config.yaml
n_layer: 12
d_model: 256
n_head: 4
head_dim: 64
activation: "swiglu"
bias: "none"
init_std_qkv: 0.0337
init_std_o: 0.0337
optimizer: "muon_variant"
final_lr_fraction: 0.1
train_tokens: 505500000
Each number is 500 + 50 x the weight over the matrix's rms, rounded and kept within 0 to 999. Layers, rows and columns count from 0. Numbers have three digits each.

# layer 2 attention output (transposed), 256x256, rms 0.0817, rows 160-191,223-255, columns 0-127
484627513525460586474515424472461529596432479465541500396378530495547477461516561486527452432567441489485526497588551459530485597550441477498490474547546399466399513497465426459568548538521460460481501513464538432612498605502437545387452436503457533535452553571447565420512483374534516499468586568549526582472496538434483454477601511437456509516640416448462575538458544507484459484492
474536402508399498448495544451551536524607455499524459617464474414564553470468465409433427595505456464438511520522444545528428541569452557387495475534535538479552498484358429493530554469539498496448430428491451471435457495469571460496564408447565524571464535548556468539514429500558499467546470461503527385439651446511439511472454599421470494483459414484514554592514435555471548520431
579398471506498484520442513463543431523476402494521487437445474548515522474460431552574486442588553478532448457482482489508555417498566402495508500601437507502512476463402594457504587503584505419476477532439478548480617461447456491512452484534445489562529541545567386464527460536547417451474414440545509550439538460478394527536570536445431535580430500567500473560553484528525530464502
461465547543510502492497403492470483424566480485480601417571453597541542549444420490466399603568460486560512529505469561538417573550513435494500459493479458543581464509468483462473494494444468463590449533502515431389540506518557355617466547566492531478495517461437424391543513461483480471466323534588491482436447470529564395534545527453589450551405506521473407431383598514407520556468
492418530466496516459569509560516537407409542467580585443534510564568516487614463552542486529503501487551541502486437470548531497442535513483518505462346489457555562467486576468426509523569504462459495470573543497467555460563527646450414522504476572464491502573480537559500475567560483461501520425475564480559451498468634488545455525490427559450489502454511517488524583556510439485554
560528388547411622504447476567532444517464527439431536485490395539420446517421538607499486490496499436568499528546534451577554465412530328546520468545516455534522396416575488481444524600544589479426407476544450417482510441535560446489469442474527522439473511608546537487484433415546551519560554570396518400443459535594543666462477497513551541513458336509546500490390551459439462542430
545511552451591461440539379558412447491583426545522516509506485511444476409503537471528455597595577384404459518510511549499535523566584469553486392422476540457505540535561522496580513478482556592611468564585481484382523511554461534436383495490561484533648446489450569699512521512520575437538472551529537437430396480560431457516511529627520458527485464523524384618505540447568476441499
481417509515299571487489566501418473500467539376495487540497580593479459442397453498457464466515466512530442480427558497339533521461527589397568471446400512381441436519505441537460581527541453556438496456569529497399445530523551521617478647554556451458448524455550431557602396508471519421442648479387479557489547474450486489420466562509521417446545520410415581503487551445498363472530
474495441549546604574441428510532551522508399448512472496403468555479572510521480535444468509467515498388577470502488487450526542488531466613588502634588514587495452471571567485506521619475451574481646597459552454443540557487507490549395590503458467487463527534496429464489567566445458464472511463483514500518493497414489527563595512423469528482431510442462534414445497397469465508575
447524573473469411503466524519442443531512483530463565513544539433543451448580508389529502528551506506385540482414579530498621456689525555575445461491462480458479611469482586458420471532441479467569555410581519636448450483528609513576559597509531556512485563553449532477453462472579510561456616562414557429563530467486575423468536493523534482571471478536438529454501468569428583416435
575585510480557521428543440445584532543472572442488477459504484505592500463382516479489616489540482482499549507500453487564510491469538587519529530523429529480536530437530479495392435478563519525481506487519460494567517475427507476533476526527486456416491519551550515502522516514485542414470494555503427497531532516439490474463504491480461469472486486486481475622541494494508484507538
507414488426514565604532607521454536484511532577479479502522460558436532520438526553417498532474453443513536581529575440564504570425540445475491531491541548442535455534501433515546518494425615609474463526448520488468530367484506537457373570531531487462539482488518499484519472554488401595563457573517520560514581579516500512580576472489461454465587509530553490433569488538542570502404
594524574602545538528533528605408544559533534406400474378479471508439414482509470583359531463421610390440468562558509497542482582443570477483496485498542529443512497533481453511567518494614484591551493441473506503486499480534487471585527434480447396402551491407527486606478491534511504526469446562538483566489344544608423470538623478481574560582525549351560430470460510507476452439620
448457522512403463485476467569497501434525576635531437481529431535502573630459555501420486560519507471529528449501506571513488572522554603550494421446492616612476460474539430464527586432555446448579518481462512507558526540605462450585454473578482449448550507441489504458480508535486527553570496658429478444528390479545445552417513469460517505511412489574362540449501465444526604531556
536491463518502438541445569487510391389372527577505553512554516432626502569578538439500394452462453426457523543439503587567579472576553455446518536473471535475466475411539454525547552505525506547520507459423522417563524489381541423412525500513462367444541488549448501494475341540546450480618416506523480548476506506558498443571504648567514439433471588514479493483426502579551435460490
474549455484471546454449542519481582594355476401408516466567523545432400490529621560562539609541518539465506516503471428493563418486597550488548551453413359452603517523454469454556360399429431457472529521504503506517534446543487424506594574543509475544443447447577524467448461504411502461455524573520622404505521538446454473542485444473417500461602527415529468548446521492525504382571
421502553464502553468432559422412506490494420464505568462390501502479523504532481497543486512537409503517429464456453498446555493566558691448521440468557517503457499517533467545502539418508572559535513518507475536494474517511553562524537442418581521511574416473492650556506571496443490337557523549431465353500602491357521578416491465446499560537495476543561565538510569450504491629487
448567460555591512499527524606420533572426467574615505507524557547445624516530398619441377421453519541523554572496433518492482497534561511524493428421607547429504595611488505450536459532501574563556506510500518458583520485466549436655539515573529524564540512614515538548494562463550527554568491508578490485523557557382360536485482501519577551550500542460408476488463558505483294444513
448623432560526458469540430393633391504509530464564592538562411517531591552488467451583472461515459534429553519495568388626458594485448504568538434644559481466543493556497436474538521497459528458489469505563469531537463545476505560447428435456483475432521466504388538503529472558590483436506469475413542511457634450416487484467522427546529483411499503481356567547497395498555542502471
464447524459525512392590572486484424587506475506550525452570448533552491447398453526482437495427478483461456471552521486584574505528523505482566469467528525491508455514509446510466514564435449530561487567464545487510484506509379415540493462511452472579424419440547509403416487395460578476528548466448525457543487530585427516604511580500496488489540483433543480564547447412615558547532
483543560470542474572432558552470501478500487545476554528491514550436544420491506440529466538542465534414569501543304486465479499494566560411532535429482658514559565531443630418469498536480508443565571528507510510596526495422482519434526507532577569498465483597589588581552416562553583514549514578582517502433334593585546565569491494476530499544479432539481459423541440519383480571407
469509415608544484520495472510639479524558551499429511599618510450522495549434519520460540484380612502458549509454569514519461546567410451437502489445546580467435475428481488521511544474501512534516556550564497430492567488456459508575510534499542514599504442515566505488498530402492502492573537530468527545562530560407559483569477521465559491451422430516444464405445553581446407505593
500519518524568482400562501420536471524515591393465510575504656580516472422468452516572556435444561571472506517432606568437514489419474464452468484489518395425529544511557537406462458436603579551400475527490417513538504502433527560495523510619498466471541500528519531447491511537537464442526543505491428582590617465525555483542449565424501562420548505456516576504500587457381549526519
442401553466472508530516426570546535430498520523523494468473541453412502485499580487517551529540486542576490539490455422461445610511463584523482525553505573417469394551519473641591533611466506427523501535466539556590459530444549421388499575505544476460525427557548493511499441565580502551541502535520543460496580517495477517496439503479483405476492497521536507494467468439427432516520
458618502498561516498541585503559466466472455471461515433443467550497490534442632512415565551490531513441475493506410514556498490408436545498501531489465568564500522530475487435453452520531486509451594618495454530438525566490478569587463589412547434494545537575554399428544530533532429523483448481456430418481552555503450582495452482564433508581584640543480520486469493564423532502550
507420591362477432469530456505483514488483399545578462525505603630417533504483471430501519609557399545493561524519586526509518390544463488521528411420432508538550519483496515498503498526584477476560535542476501504600547485450351423593533465556465620539470572514517538437457507455543556605571539507482530518507601516579436519567574677451500472505555543495543484472539563565545457394523
521492529585450556560473517402561429574494449435413469462515480502478573515446428514504495525468489498437476537485556525582463491582534398463474563519508567515466522403554509501410506523473556545426481547471519518415514462487494502548537495469497480463479471452472585553437436455514554465507494522513419457501539479524404535538611551537488459424539569371551459512509481443534538514484
454570518450499466507550509468534584420468448518581508492525530459485529520465573494537512461545439553574496486425580499538437576625547587441537500475537406463427516510516519474515495481463422516583511416573518483527515490485456548397518517499479481487524550425515523550565438469476543526398494461508523372554498521550588430506479552427589560485562457507587553532561495540555535492469
449446492541535553498506560467463480545563534391493549383364461512483473480423524515458537570516562507536465585623531573551500484526499471560565506472509493650409502432491460484505474628478427509479555542456482477471577513453449462507503388399461511520489520486446479354473487530461454444435409462517428620499432513523479523553536562488541594573484484463479439527472525471578497486609
470607500487454458516602476489512497514578445440511446467414495538581542587489434483506514446556609470473445537520484451499567515505513465579537462479512499554527642463545476471437519584545397446453519603518498433529437594549498510579479420563435573466529477473470517456582449520510476514571507427532603445472635450533453424442518495392470479539526551423421454455576545539481492403502
461485525452505513469440576515500484547476472450451563457418535439489467438434457559447529498548481522506495576431475580536468517579470619446511584449447391411416471526666539453495521465407512543498493512492482470515577414428505462570522491454483477371478429468480481478548568548424510553397482536513407498599392472607487521573548508508462484511488541577469523434435503523449535469407
463538534495607590574477494510618553537611441551461523533535510570494576427559539561535515470601496451522451461537544537525551466511512536526445400510498498564525519491435521489409509513558488490478477457576539532501495493473455432530518499473493493455484554476590533450580488425528566485477474570431450484450501578501441529550437571539465502627476507444560489449357502450409394461509
523451524623476498508572360510485535508447410434548456533556618568503620504566442523418608604609480470522535462492519472423548510513586581419466475461369458424505418542429361504433455575523466436391586451503528507474567506440524547488497451567526516527569438520399538501478395490568437580442561482434451512567576455581440521428569468517408468627439548499557389443550501515453564501497
506427445488550527446394613544524498404489517526427404587587421416510544465532579399461532540540487408549435596505395501471463318461609433449486526460461539455479428566554520627436428484510525547478536515509472393464595525539532479543540559441483522399585504527413440497470506508498592512472362507486492464457402509446513607594505556506481551485490532514573516445546460489472547540588
575399517440628615495562452553433447410431472475452455446607498470503506420559456440508541595467473514547491464506542443448561479544567435433551479566571487501454479527531653442570447584488472590453523508600530494565555431512411612503578516502440526440387450417537467504478593509426568394516501445596549609572572535446571532468515378515606572408482546549480553488503594528526426412567
478512417456526521496476415499513539581508534456470497617448545464577528603445498512543468503443508437372542510595507537427534533490361524424479516414530451591477563514509452478471353517512533546552444538539468490575426553523540508551509472517442522463445406312416561500421498482531642517478398481416537512528447433502438525552415408500493429488578519501565533539540538433610447524528
547608524528500539564523487573514461545469448430517524496475485532569520412584492515627618473473538488490485451495510509505590442491488494606526541506515494540515476574528529470466562525487398540477469406567518502482480545533394577492479535393501458545554502513596633541600541582417527486490540444479478563477561459444457457496514573531499470403482507446568629634531460536549479462494
505527486479567520467480550487446518537529499576475495527478514425507486485546487418512559497448588453298520581540545535441489453531441549563538478493592437453450570428452404509516481436442604561510445530456475376512496575595446468565520457495490477545502462471509482392561525447463441511581667548473401567361583456539422443465595523482562519519553447478623613468446525507491464505455
408443565502520521517540451552472433452493448577536540511488520528475487444531476428520397586530391502430412472544535523504463485517450566397483562500441503433470582533486558518408601624441505548548544518400641496527483536518371496616496556493520522587498445474473504474455562558486468520479585456544482485494554387449506472503436546547497402568413583598579458534617440583574408562529
456515555536461614507548459380591632451467481507456540548539505481571478526499487508453571359460502583610535391554512530505423372493430481433541456474530506513451489540458555496443476506590378340459383503441506575594472489454547431511608421485494503515441495428461505341455437590426424457448445509448547513515533501454562418528514559500551491394498539512500583404479486525458519616592
433495446504485501542452534419501546428395482539534540440580454499622455554507493555504484504541505472507477573602473464521525573445447423499559469483544537509477543481432619446443520491479632470580507449498550468601470468441549524487441456537429467603504465584440525418523526485491463490640459584530523462439524460513554480445581378477597507481422461501563503529482387425489608515481
633432464486520452531539514532510371517523548443482528578553596533586354495602515500626538486430510444674489479496491510607379393512487490388468546408561420538561474537423523504522625539523543473550477446505477409519575488472575548476583398564526428434511507459549510559489523465508564393454427460565341578461482376551547367505486511524567509561542559541477480480476516543431483560485
576449500503500554515603489523559479446406516498519433444471573586450596480463534502571449437453543437528543520547470459488502549432476481429550406496523566520489449546479427497523518599458541488488362465453443491467460538423491463530450496498523440518505375398516495561469452457498537548548431505561467528366407549503426524602359402593510526389524545419494488553342565460592428498444
461445635527382547504446555531423472433510477443497513456466569525469550557592513469523445626464505544604460495469637493360417545529479475532509443515569534578461587504465543453540513493437503490444464580611567494498436477617557518616542472524513507346562512594493510496524558449523467560435612535441605498482529481587514560619544557586518603544574523513434536486499588437429527486367
484476495592578615489540469492534495348452553452513551389454452476573450543575520542660595560397606539489602453535441452496465462563559628501632474591524405517573455530519547457530466458564546515520554470610594555546500479498479487498534428385525481455474451488465430565532599419511531413453636529515429431393399415461440486403513402527570517434426579451548452515384474641476629528581
531446457357574447445449576419648563495509465537511458531503525385554522468568537527597482529440450563556607381377497557438534511501520546522551443503548555527495596477438528473495498412383486479496465530488546554496469476473483482492545449547586530646448498489480463602409537529423439444521508440516567423460581493428548446468423545510415506488514568547417532521533539586492612429386
522530536507579530470549477496492497525399430456526555544612507563490519482556518593486498503457513484499480626503457454567537483563485436518535530445466505416521445460513498472493403535476543575551498499493525522441478449499409597405513566492476568484414573485513426434514465490520494622394549436532600660445411584490446443498577421643488510353513517515490540421433541527537509404573
479436596556449552512468491460517478574504466402442432455496516508436418499458415575482534549497504535547478542545524511518436522443565481454498485516482486574470555547502543491396580465377499439499543518465490555494393483538423551605531577469510527391469577534534528538556629454480568584328585534434554497501578492522479600466562402347418659532574493451502486525483448395373472440476
479443531526503444510472448521492424466465504546553434457486458527563655433482533375457577480502504504482520478545469484546487618513450517506454475512549600553448391471519413530504665563501474595466448453492478544588557477515412571480464477467569578568525477541530444477493512469473579476386453359513406522536481653546566476483490552463430449401490437506499531512610535470456431544527
555491540439597397553560540570435518539536561486492476473525562469482386434484494536498590519522495413447565534504484507441422459544546535466540570444409471505542596442466443393435435413532505570493462558462553495393506475453446482551452446493518487418448379449540470553528502533502417578435404477555528453483373575538439484516577521556437567508463485469485529506475554404498456507509
573482500487456515471421437477567481457591440462416530550405459558462486443509555473416587521518500403453501492521511527462545611635455540490458514529564431621454464481446463567372412526534419509459546480504528486454483499514491613326558544494417513435437486492500405398554474512499408450498472488494475522403470574643543469493562491441523406504516531565549526464437396492471545533486
525405522443518559598513449377384725481507472496429405490500531517503466503521498521444480483539477508526482468401511635368523563349506506460450521423553565524517496475548459455516517530488486531459503525575528526530465437526501488501427514562375552520544516536604361499481606428573450565495499510478513628536346561489391546501514509608519523453525506466585411339554592495381467527490
441502503468435544591504441577491458376549528513513465557565607585496550496495493481534511414556550442501669461463448496421606433505501443521499518637472572522455544476425601484511476439633519379446425547339471540604548509471615540457411521395553556340548548529496507581529518603456514670562459469469554463446534377530512486505549523530437592467486587495551512542496494539438401580413
520488378375417423385479498487496438536477536427527451468539539474497507507463558529537561462449455446583468548436650549548544474453484358535485430519567440509468496597454421603632524422476506528404440528471582480423385569477587570581493504517459438571491447442445548471530587463521470450460490490467508487517682498473455566503504470551545402481471594566494471557592483573524484623540
530580611434586397466500519545486454529481550431410528440409475387439614547458518428605520538592402458552439523525452493475557505440563494506471512500492342520489557568485433431475494345475489501530496432491551578539483394450492566419483504507500420426497560498443439497465513509413555453465396559594499471487503517610542494499522511541396460507621563516512524521567458463435571515413
476429488445535528502451499540553537506476501527480578418560422463504537548500427487514475513486505541516557422575509399477497494462486542646588466502574652512537380601554432507534391555429484424515468462496486581504508571520567472420534520434427543501606495354468462513477442597570453457537497489490532487512466488453458548444649497531429537576482519478433492495459465495539577484491
504551442494425484438495453490480437486445413501576468559608503573541516461402507516552521538489523535477576483506478560396506434572529491510568442477634436470558525436469485473522487499495491471506466550517469407513593529471484545592536511474472486507529601529538537673546539494404494452521626447528484553472610497378439375524591409438483579497422460514499594479537608568631494528455
482462406463475559475466523530419540509468608483567509440519448544558515471611506500447473368531570466479514515499504464420476477458535505436480426529614479516509638601551504538554513403475480380629521502497556478544578453559539484398550519584484559435473392527493561505492575546492579517406506560360566522479444450512528474385504556420556577513453366435587454551554527451644509424444
469520598603572562561553431426528525595434540533416519466476472439529429544430447468597383415457543499405456478616371342470486523418518512476502481532455478489590619504478501540478565431380415574495503450613497509511435643597557573388543512552480398425457451436547378617516408540527490415446592547512497553492465359451597396373559392545562489475500461528518468526442372486473509644546
541594533439401495451566516566451627419485543513669541542468518556454540463518540450375519463616440445447538498493514400507572438500435545527477506565481547443565518615485476459489531530465457599432471482409503485526617508468516598457380532522473470488520494542619485576489442474459465512494558477472587531497660538513477423557460409377516539490461442499526624459397532546515383458532
537483525523444543563457480583376405453589491448461583572493587495585423430516327381542401454473605380458423379522444462510541431396495509534591411452530555611501495556462455510502567588528438466451568610488532438461633562572531446507500424475542426533502518508490469484504531558518490503482594541427525547573428476510466554491519525448408406479434573438444491434452444540512503379430
490499499483527437393443479518601507417435518549479399627495527552502584457542371442510431509467489542533533466463500515568454472497389518473488437519501513385572438491398403517431490429534472567492480445505452478500337564538438452534493478480503482483470470553497441622449509526532517518541582528519557435529562492430472449444477512481484401455486566483475567514505486509440592484494
487484504429522591532388427564466577500438372533502486490468457501380501491457554583482544591513525423535526446420438568550417516529534518530480539588450618509491508510399607518510379442458674534542460514573558568490586420472466454401502497519599394603570547540531491487464617485483543529540588602398493442471428534392496526592428563610484517477460524410616487491463501447516480496495
534560435528615519533573447508608492362560449582574470560569444455503429558505476461491428450425478477558454402507504498516408477413474395610498470591581612561531548473493582637478498481545423519436559363451494512419435401439512586504541417627509531467485573577533446503451396427518444498538473548513526496452594490480492584450522453453474605463476421499493435468607481502593464436560
632489421571491428340443573447451521592455412473558516406439500503585345564574476370531615521415578453482428485570454543527468577498602465544507463504548454437560445506434476545562539575386508524394489510411526484433534504513460495434473496544554479519375404546389553446491542503560466470502459396599632463501555462405536472435531527498429475544545472434549509499609452542566600460575
# layer 2 attention value, 128x256, rms 0.0856, rows 96-127, columns 0-127
451389436556415558569527479506593445478503448423489598482489511519571460504481441587485514458551542488386454434426421501430408552433409534427566434506386449457570533511620593577446481423588458476491467501526460511501479483422618555520439389547592426602560520381589367564520462667477487531488524537464535512496416573514421510501447480577572484495457642456424538564498512560495518468439
518527533585544474453568535484523551501528401503445441433497555519526534468446549507503561568544562535525534427454447536491495430537523530499508455583385468465446493585526407577452510549443471499472542530450511551439539551440509561476522683626620433457547484490312561449459599407530394451476503492522524541482533448481498465569458429499424426548551590505452413526520473467504508541461
428516457532532545477488480548517420477501551484610513538477380533562428517405489445507470542438392542450527520507399546436571554454495502566472535439567486538538430489435457536557420423462477572449572470493478465398473523551551500523608496527509453504492542593467583573474491435477475551524585572536536554497434547427354440567407434471550488595607517398384394547481447523505475506603
613474574505477547502553587557511518491479492478553370511417494533544445461533532430492549372559566452361397455525493423479487506462519556500438536502497514455519571526479437502546475534515529557509581407478512472503523462485438486500494510586529414542489430501470463591478433529460615592549608474479497476421540500467481506428526419601527483509585521533478441494524432474559512399462
577471433516487589439449495438356552598442498475451461515519443552500456366525504646480437463542438522544562387479479503437469580411512603501584532556482548436440363401489455461592429486522507442467572546464382532565419528517447522492479498492489529462461438563404471441479512469490430619420563508496493408472565572438425455474453517454459476512448522524319476471498465392532500485527
554537495449486483418652485462486524527441414515550536546416595553558540547498476502416475430519578439321521606600489531544396540516533556538450461459577624502531396438403475503544428358648499493454515572433604536488426467522529527503431468569423457527555547457466614484392578549389467412452545429419500574506436482490440500492424461463531483495454440502591550513464550499526490399403
477519507495480520532477509608606359465470529400555556480400458471590539485458406471488528536393487496496411559506449474584581496478440499481560531644462461564472498491438419535489558492424550516473528413489508372471607536593563583567526631561460444483443537556493516408394605528420404565449531438500528430400493477476466579396533466358493478523572548542503550492542471606532468505502
473485566550446476392417527535497426486589437438478490418549444442570516525472475464615512530434434470542456492457457470538522552447563467433335379591570497443589475475481576594513471450465495527579571517396455573508454405418507445478568496421438480381461484482463483560474578468477485519577362574482556467481530517423529560501442427428483510494493467450523458505472511473531601460505
470565464502431390444492500483501568484548450539555469452495415516584365503499507551429502453614483548477501467589533689515490543514434519554504465400508460426506580529530533387422523463538558477545358500595536548544492527543598472354497522513483419532541409511509437489505466556579543553550471498447444613524549557604444552453450476526517576565575500534437529604435420556495503436508
491525537446536489480436551484543559527489578472503460373413518532572517542442526533538521619523468559471535474437503468473484566442473534518492397457512449419545519591543514586497431571437522313477526445409484462562484491401525551455366515453463501470500447501458364438537539552511526531454544492513494547472485532515485455473549486417540542434478477510495450452461592622643422588568
649490475523463480528464443425405444462555480529461568563440451573469498531519499456475475402538499494445458570495549407484441467581551487558549557450577427465473467586489615465497541529420474549513523592487528477511602525506433439547443496525535493476501455399559557455454543521603435582547488558514552597521569514466540488551466514530490598500477448633557404402524410525490486538433
433519473460451537471542503468470539499563453455542449523467470530464454482449497471599515519514463556482483445546502560518573412505421457407538561486596486505438536478475430475471549474539411562435472540517519451471512536451519559524601548548575431554531436483516570505449495541419460461531553442480449419613518495546490496387517453491551527511554377523572548562547581447482498571610
473459585396516601619503325499525470551572535649558472580482531504535543427519471488457435497464410506515518526550526543569570393548488555492500524471491491612491385487485435435428465452442486483439458562427453491415521372519529503432414489518519602589425526527445534422528480491440594517563499533515576510591509508504576494509526469595398475506491489550477494484541617433648444572449
580479456577520565521396561464493514426502470360474545440418479475416536506348440498562501525555425573465422460475468525449512493557464461484461500520450515488536505516476477531493495523500560408423499475467378440510453483472522485467530533524496492447495455452505529467551588532461499372467455458551447393483508347534539569499448412588490497528503603427631444525396400363534387466607
571444515523535491554495459466407457483498427568477419546480519491472512469407483474449550483567580456465491464528493450501601546469579481508444493503438529468453603395604452585478373524500443541485459458555477473535449545557457579559458375476534543528442449491525501459556561499531499424552428471537509470544489562481495500499368447535464462571503433494495431553495544550541510510561
476571579533503519505550440584566514482522431462428548445446463456565437529549527470438459498496413434445489474372561533484396491449522452500554434502464431572437523465423522629461498481443433494580542601445498429478591513517551557485503505510405490486449480534437488447586527552513599459399529439460515512547496419558510421625539444517466534601516475538503463432437382488470573556407
517426453580472428443412583440545423429422581507416432460538549525537543513530577556464531544475549475469517516418562493428498545580485387470493483534507446519548511493348501507514595448392504606437466399557547417548433488524495531455556558427455527616524481471448535509409473518390473509345397486471544529357514437493540506504522513507401442521478576376434423577531496492468469432487
494439495440490552547467515402457447437562495507492487511429479499455530429463500413581527564570501499507443531498499556392579417501485535619536531533502427611571470458552541521575468514535443509372585485563488559424507425516547455386474549500568454552546454465384497425498438468443550491356509454478459544521547435465348540561506417429459420390517521590600479478561478596405608464459
543527596567415552554589486510406466398414466404530545412556532530469622502434406467436424622479481518428601491519553614444564464510529584436524522530493579517531558541479479504427441484545468575488578543493464527470525417562485475556468475418413497559489477507501499491552546454453485508494513523545449523536494642465499495624577582472446566592488453499610548598450445555412477473631
565548529497583581564621542475556515468596391549550504579496428465544528440475549515549521615458511529520582558422560536562473426489478510502445440436541537527481540536430546523474476467521491436484607518480566346465445565632525513571425541637473567540531528460464440561490469545503478453475486512485396413452606611552496512499518459534548616507422532539488509510489580597488536525500
570519489465418619430480413479553600484573446423551509515407432540496528528608481556425430482490553507515457530453543452437425539524477425574546488471595484557562576607540492558439461450491517543489405479448431488424522489507461404497529452464418428607521515533553412421527558505493526422515554401480572511466460459401455531493527454499421497347540385400532582536445533537596582500605
495531409386402411517570482521558488524470534556501478492417565492503493460531606516536531419495489545552546506478487452480520543640540420507551467475473562488522533538468523542541463487518508553467573452554484547507534510530593494568349486638593583426574526529470554493454511517627526525435488405509529466493554520539412590430490494569502472517458528470497401531371492543553465553508
400574474548451490572485469505444454391472555492534440526459507525449422526517498531441482532437429545510524456570461463583523422483461464418399444434435526546640452630511398530441483542453464471594545479552508616579611545568540595440556516440530497502556402519459572530463546441473474535475529524469626354463534516465455488416523488570552446590484477596501549391497480513584454445519
470488430401513526512472560437494515470585572441378492526593436562561544457578497584361528562571612482465527399498488553491475444456540546465502545484476451468387554545554515498533446519568438458407500517546566481440527525492488551548458464399430356534529480594392412486517525454505454484513545517502491485465485470661533468430576423632530547541496478408534543467520451423575565508473
453525466526449500473510523525517397523619507622423508637586512459518499525470360469625504486591461548442539444422576556477496558563558483587492495567448416543489552598513501520552542547494480507524476459411475448577539412494486485539541506617451580507541502327518514545517438452561371423579594482534532597548494454466459451489504563462453469585577327529530485552520507508488534429446
479556359665441486437480556465557586605417540519530435453517490424525500609504486585511458477527505470483478483537511457554578484627567498474392574487578582499446573395499490518553514512511462622415521561668472465503538437460549585466528544500525428407353441459529379537463536446457429534391482597469498487494459613505540535529411507524401546452537478454492468446512483517489586542501
536445498506498521508541522562495469538609440534546486430496509407586481461545529526521526499379405510464408467520456557376457505472571504586558492407518467508417537597501467509487488528431362495594478475438575492603489469631451323481462528612534560544583477543459461513553487530427463579554419444519641500559485398595483384505405453526613469482461495506499548423358479473553553516456
516440496493536547563444532526462517523483515489572470491402486510563484436551563446374425505443548587570466544520496516558426524533583536488445561522437560531475545591633568527500536516473556527477486483426471530541486486386505459478538492491611534490596439491499478391494507426529394578518443510564473547480520480584421508559370498469524439540441341611338437458442561552543527549526
456466492488474566507473491590508445540402481671618584489600500497622523570499504572476581504478455489477532476588380381537491475536694431536544535455636441546486459534507536425481467426509511451620418497567506524521486499499598590502499559631459567500450488544486556453519508535542495497451589478428592459518505485615452474399509565485503532499462461518536570463484579410447519521517
514396465483486554474504600485561467556508539536483441540549427548428569330444574522416520456619457451537519442502483516453386511500490470485585427508487498525559557473416424474438469525456604411488516534470505597469484421510458563460522501434433451600463397490623501473382572641560531454461557575453486592544651593495545497420492472443464521559558442540471506482426507489484581481513
462510518538498498616432491573566500506547432546477487545578491549441511626517539603580409601438539416482493482462446501484628515415468583393449472487549571524556606497513513584435470561481507480624491396436418424454428581556493454498567421539544524484495627429472615490417472565577563592445551365450480559518472491571569604555430408390610515392425482508503485593487450532566387492505
442471504516449431476517420498490423480496447567521519470504566532520550512452448495522469420582529450493450425531393422447484485455588473492530562522470486509471496517571509493508516440487568510533433543498469514461544536513533554395455461552526526463559611440416444557495417494492484329463466448557490555576462418396568433542500565514456597381503569534473550496511440569511628463464
# layer 2 MLP gate, 704x256, rms 0.107, rows 0-3, columns 0-127
532526490514504486509482426465550566465422454462477469486451535524457499534421478520447520547497518448470485567436557470450449490528566517485512508430544489464506504482486478515490530443529465423506504594474470541525465433430498502428498438460518494480515507401506547539513500551512558488534500477548515427514494522499487561486501538586604518489472468505490454499559534549471473505496
517488476508587475548452478528531506541435531559467469585439468509429478539477498493537437460493529506457523476610429494491569541396514531497473473547511496482457588499452472473450544603484519478488488494479474484498478545501513461373541519513573570481496531464531493512531477476338457562467494475499521466544538494585560500496475456518533467514521530480531391470511541423486464483481
604540494500494476463538531512464497457472539471488457463520460562454481510476454427477486409416458514513458469513505495384471529520479458565505474502558565479549485500507519464440504527583460545526445436492566455486524504518505493526525613493450531504481472517508529493438438503449520450452525556503501510548500473511542517514489483521508563475552575439521474518576447466541484576468
458553541479425388519504459523454465557486535571479597535448518478461450560495514517463521544532512561616482581486458493498402442437484488593457583468548458473476559413400515477540516459545446419486496616467511567635486534633522514493439605485477503502509565563415574459526513540430507439565666512474541451613468443490555502461461427470485496520498530467520517507533478530498482444567
# layer 2 MLP up, 704x256, rms 0.108, rows 0-3, columns 0-127
473565540485470514545531478479582495425428466521490441463503492455439489529460438446482483558473531473452515506507515518403495552489572464512487513480510580575589448500505540520503517401495502455524403490429547558480447427450484529429555516562436511508562555441501537490393488583487540468544505456532472493479460492562533556520367571488505525497472471580461429528437532549497442542507
441412531467479470452562516506576555458491547504562512475538513465535507475531547501519579470453503581547516411486598465546505448508597461447561541442503529459499443476504447507581475492548495471511548527461542567474541464456512664615404530552469496522565444578584525465487471484527507457549547482502496465453529485372483496505515550443526477497468531497485585546494491490476472480523
418511454568443529481512464469476517612496452546515510573522487392543528555459536523538551480600487499535537498446499512546529465524495493430442464506509473526421547499446514470544513527460580491525558491465414537549526459518544578526505475543549441581484553529572523534553532465488530543527434429503475481569496575455453434522538519369473467562392517520459490519577576492497561381560
452628484467573550554476526542455478514514488605491557451447446542385612556502521459448529433572501475428569568544555529550582427527537503504436438508493469586492514509519476497506522509547477404446556531422527482480483567494484549497537587555455574366488569559393583438573528565430508476528581498482490382583455432559472554523419507462557512521511528546417500503520526614508465612433
# layer 2 MLP down (transposed), 704x256, rms 0.0597, rows 0-3, columns 0-127
517500417533514534442431480522569523457509484525582490483456491493541403493457500606517503518545482462573564542494536413425489518455523567493535475484546506503533527447509449609503574486501560427435636510462474493563540532438503384441475487421490460495492496455477504520498477517555450559513524539574550437565599536565449492479582511456522492541499437426489568563585560580450453463534
430536504498533472484397460470517522493534503478578446575534471492482541483524547532577502401523502457631511435507589497595418466516509516522438482436493535507482500490494586469497422397539504491540531444424553508532477513457470440554542532566482509519562554528531503433516491485556433562548494523495512476471399423460488380560465480442540473488518502555488468557521483550436427464450
440418442519396585575471489452505515548534486484438582553505473497558501510525561545513487569519499489496557452483528458517509474537500474469428456534473460593437580462562484492542498480462586440472462607483403488493515550405448516458512455459541588525502613474474520512484580564599446524544440418481461521520486518460454494461514475415477479505561522476514503485534590518499478469534
584463471581459455580544484506539485449553497442496468529531447518498440419566523508481468447468531571556446483508476503486434570424365498494551511456497485478546473502491573507500433413455580546457408331518518560502548418476578436535447387435570478535479475503581419514452441506533487501387424454552533513513401428448524427543507525529453494498491527491527395471519536412368450491538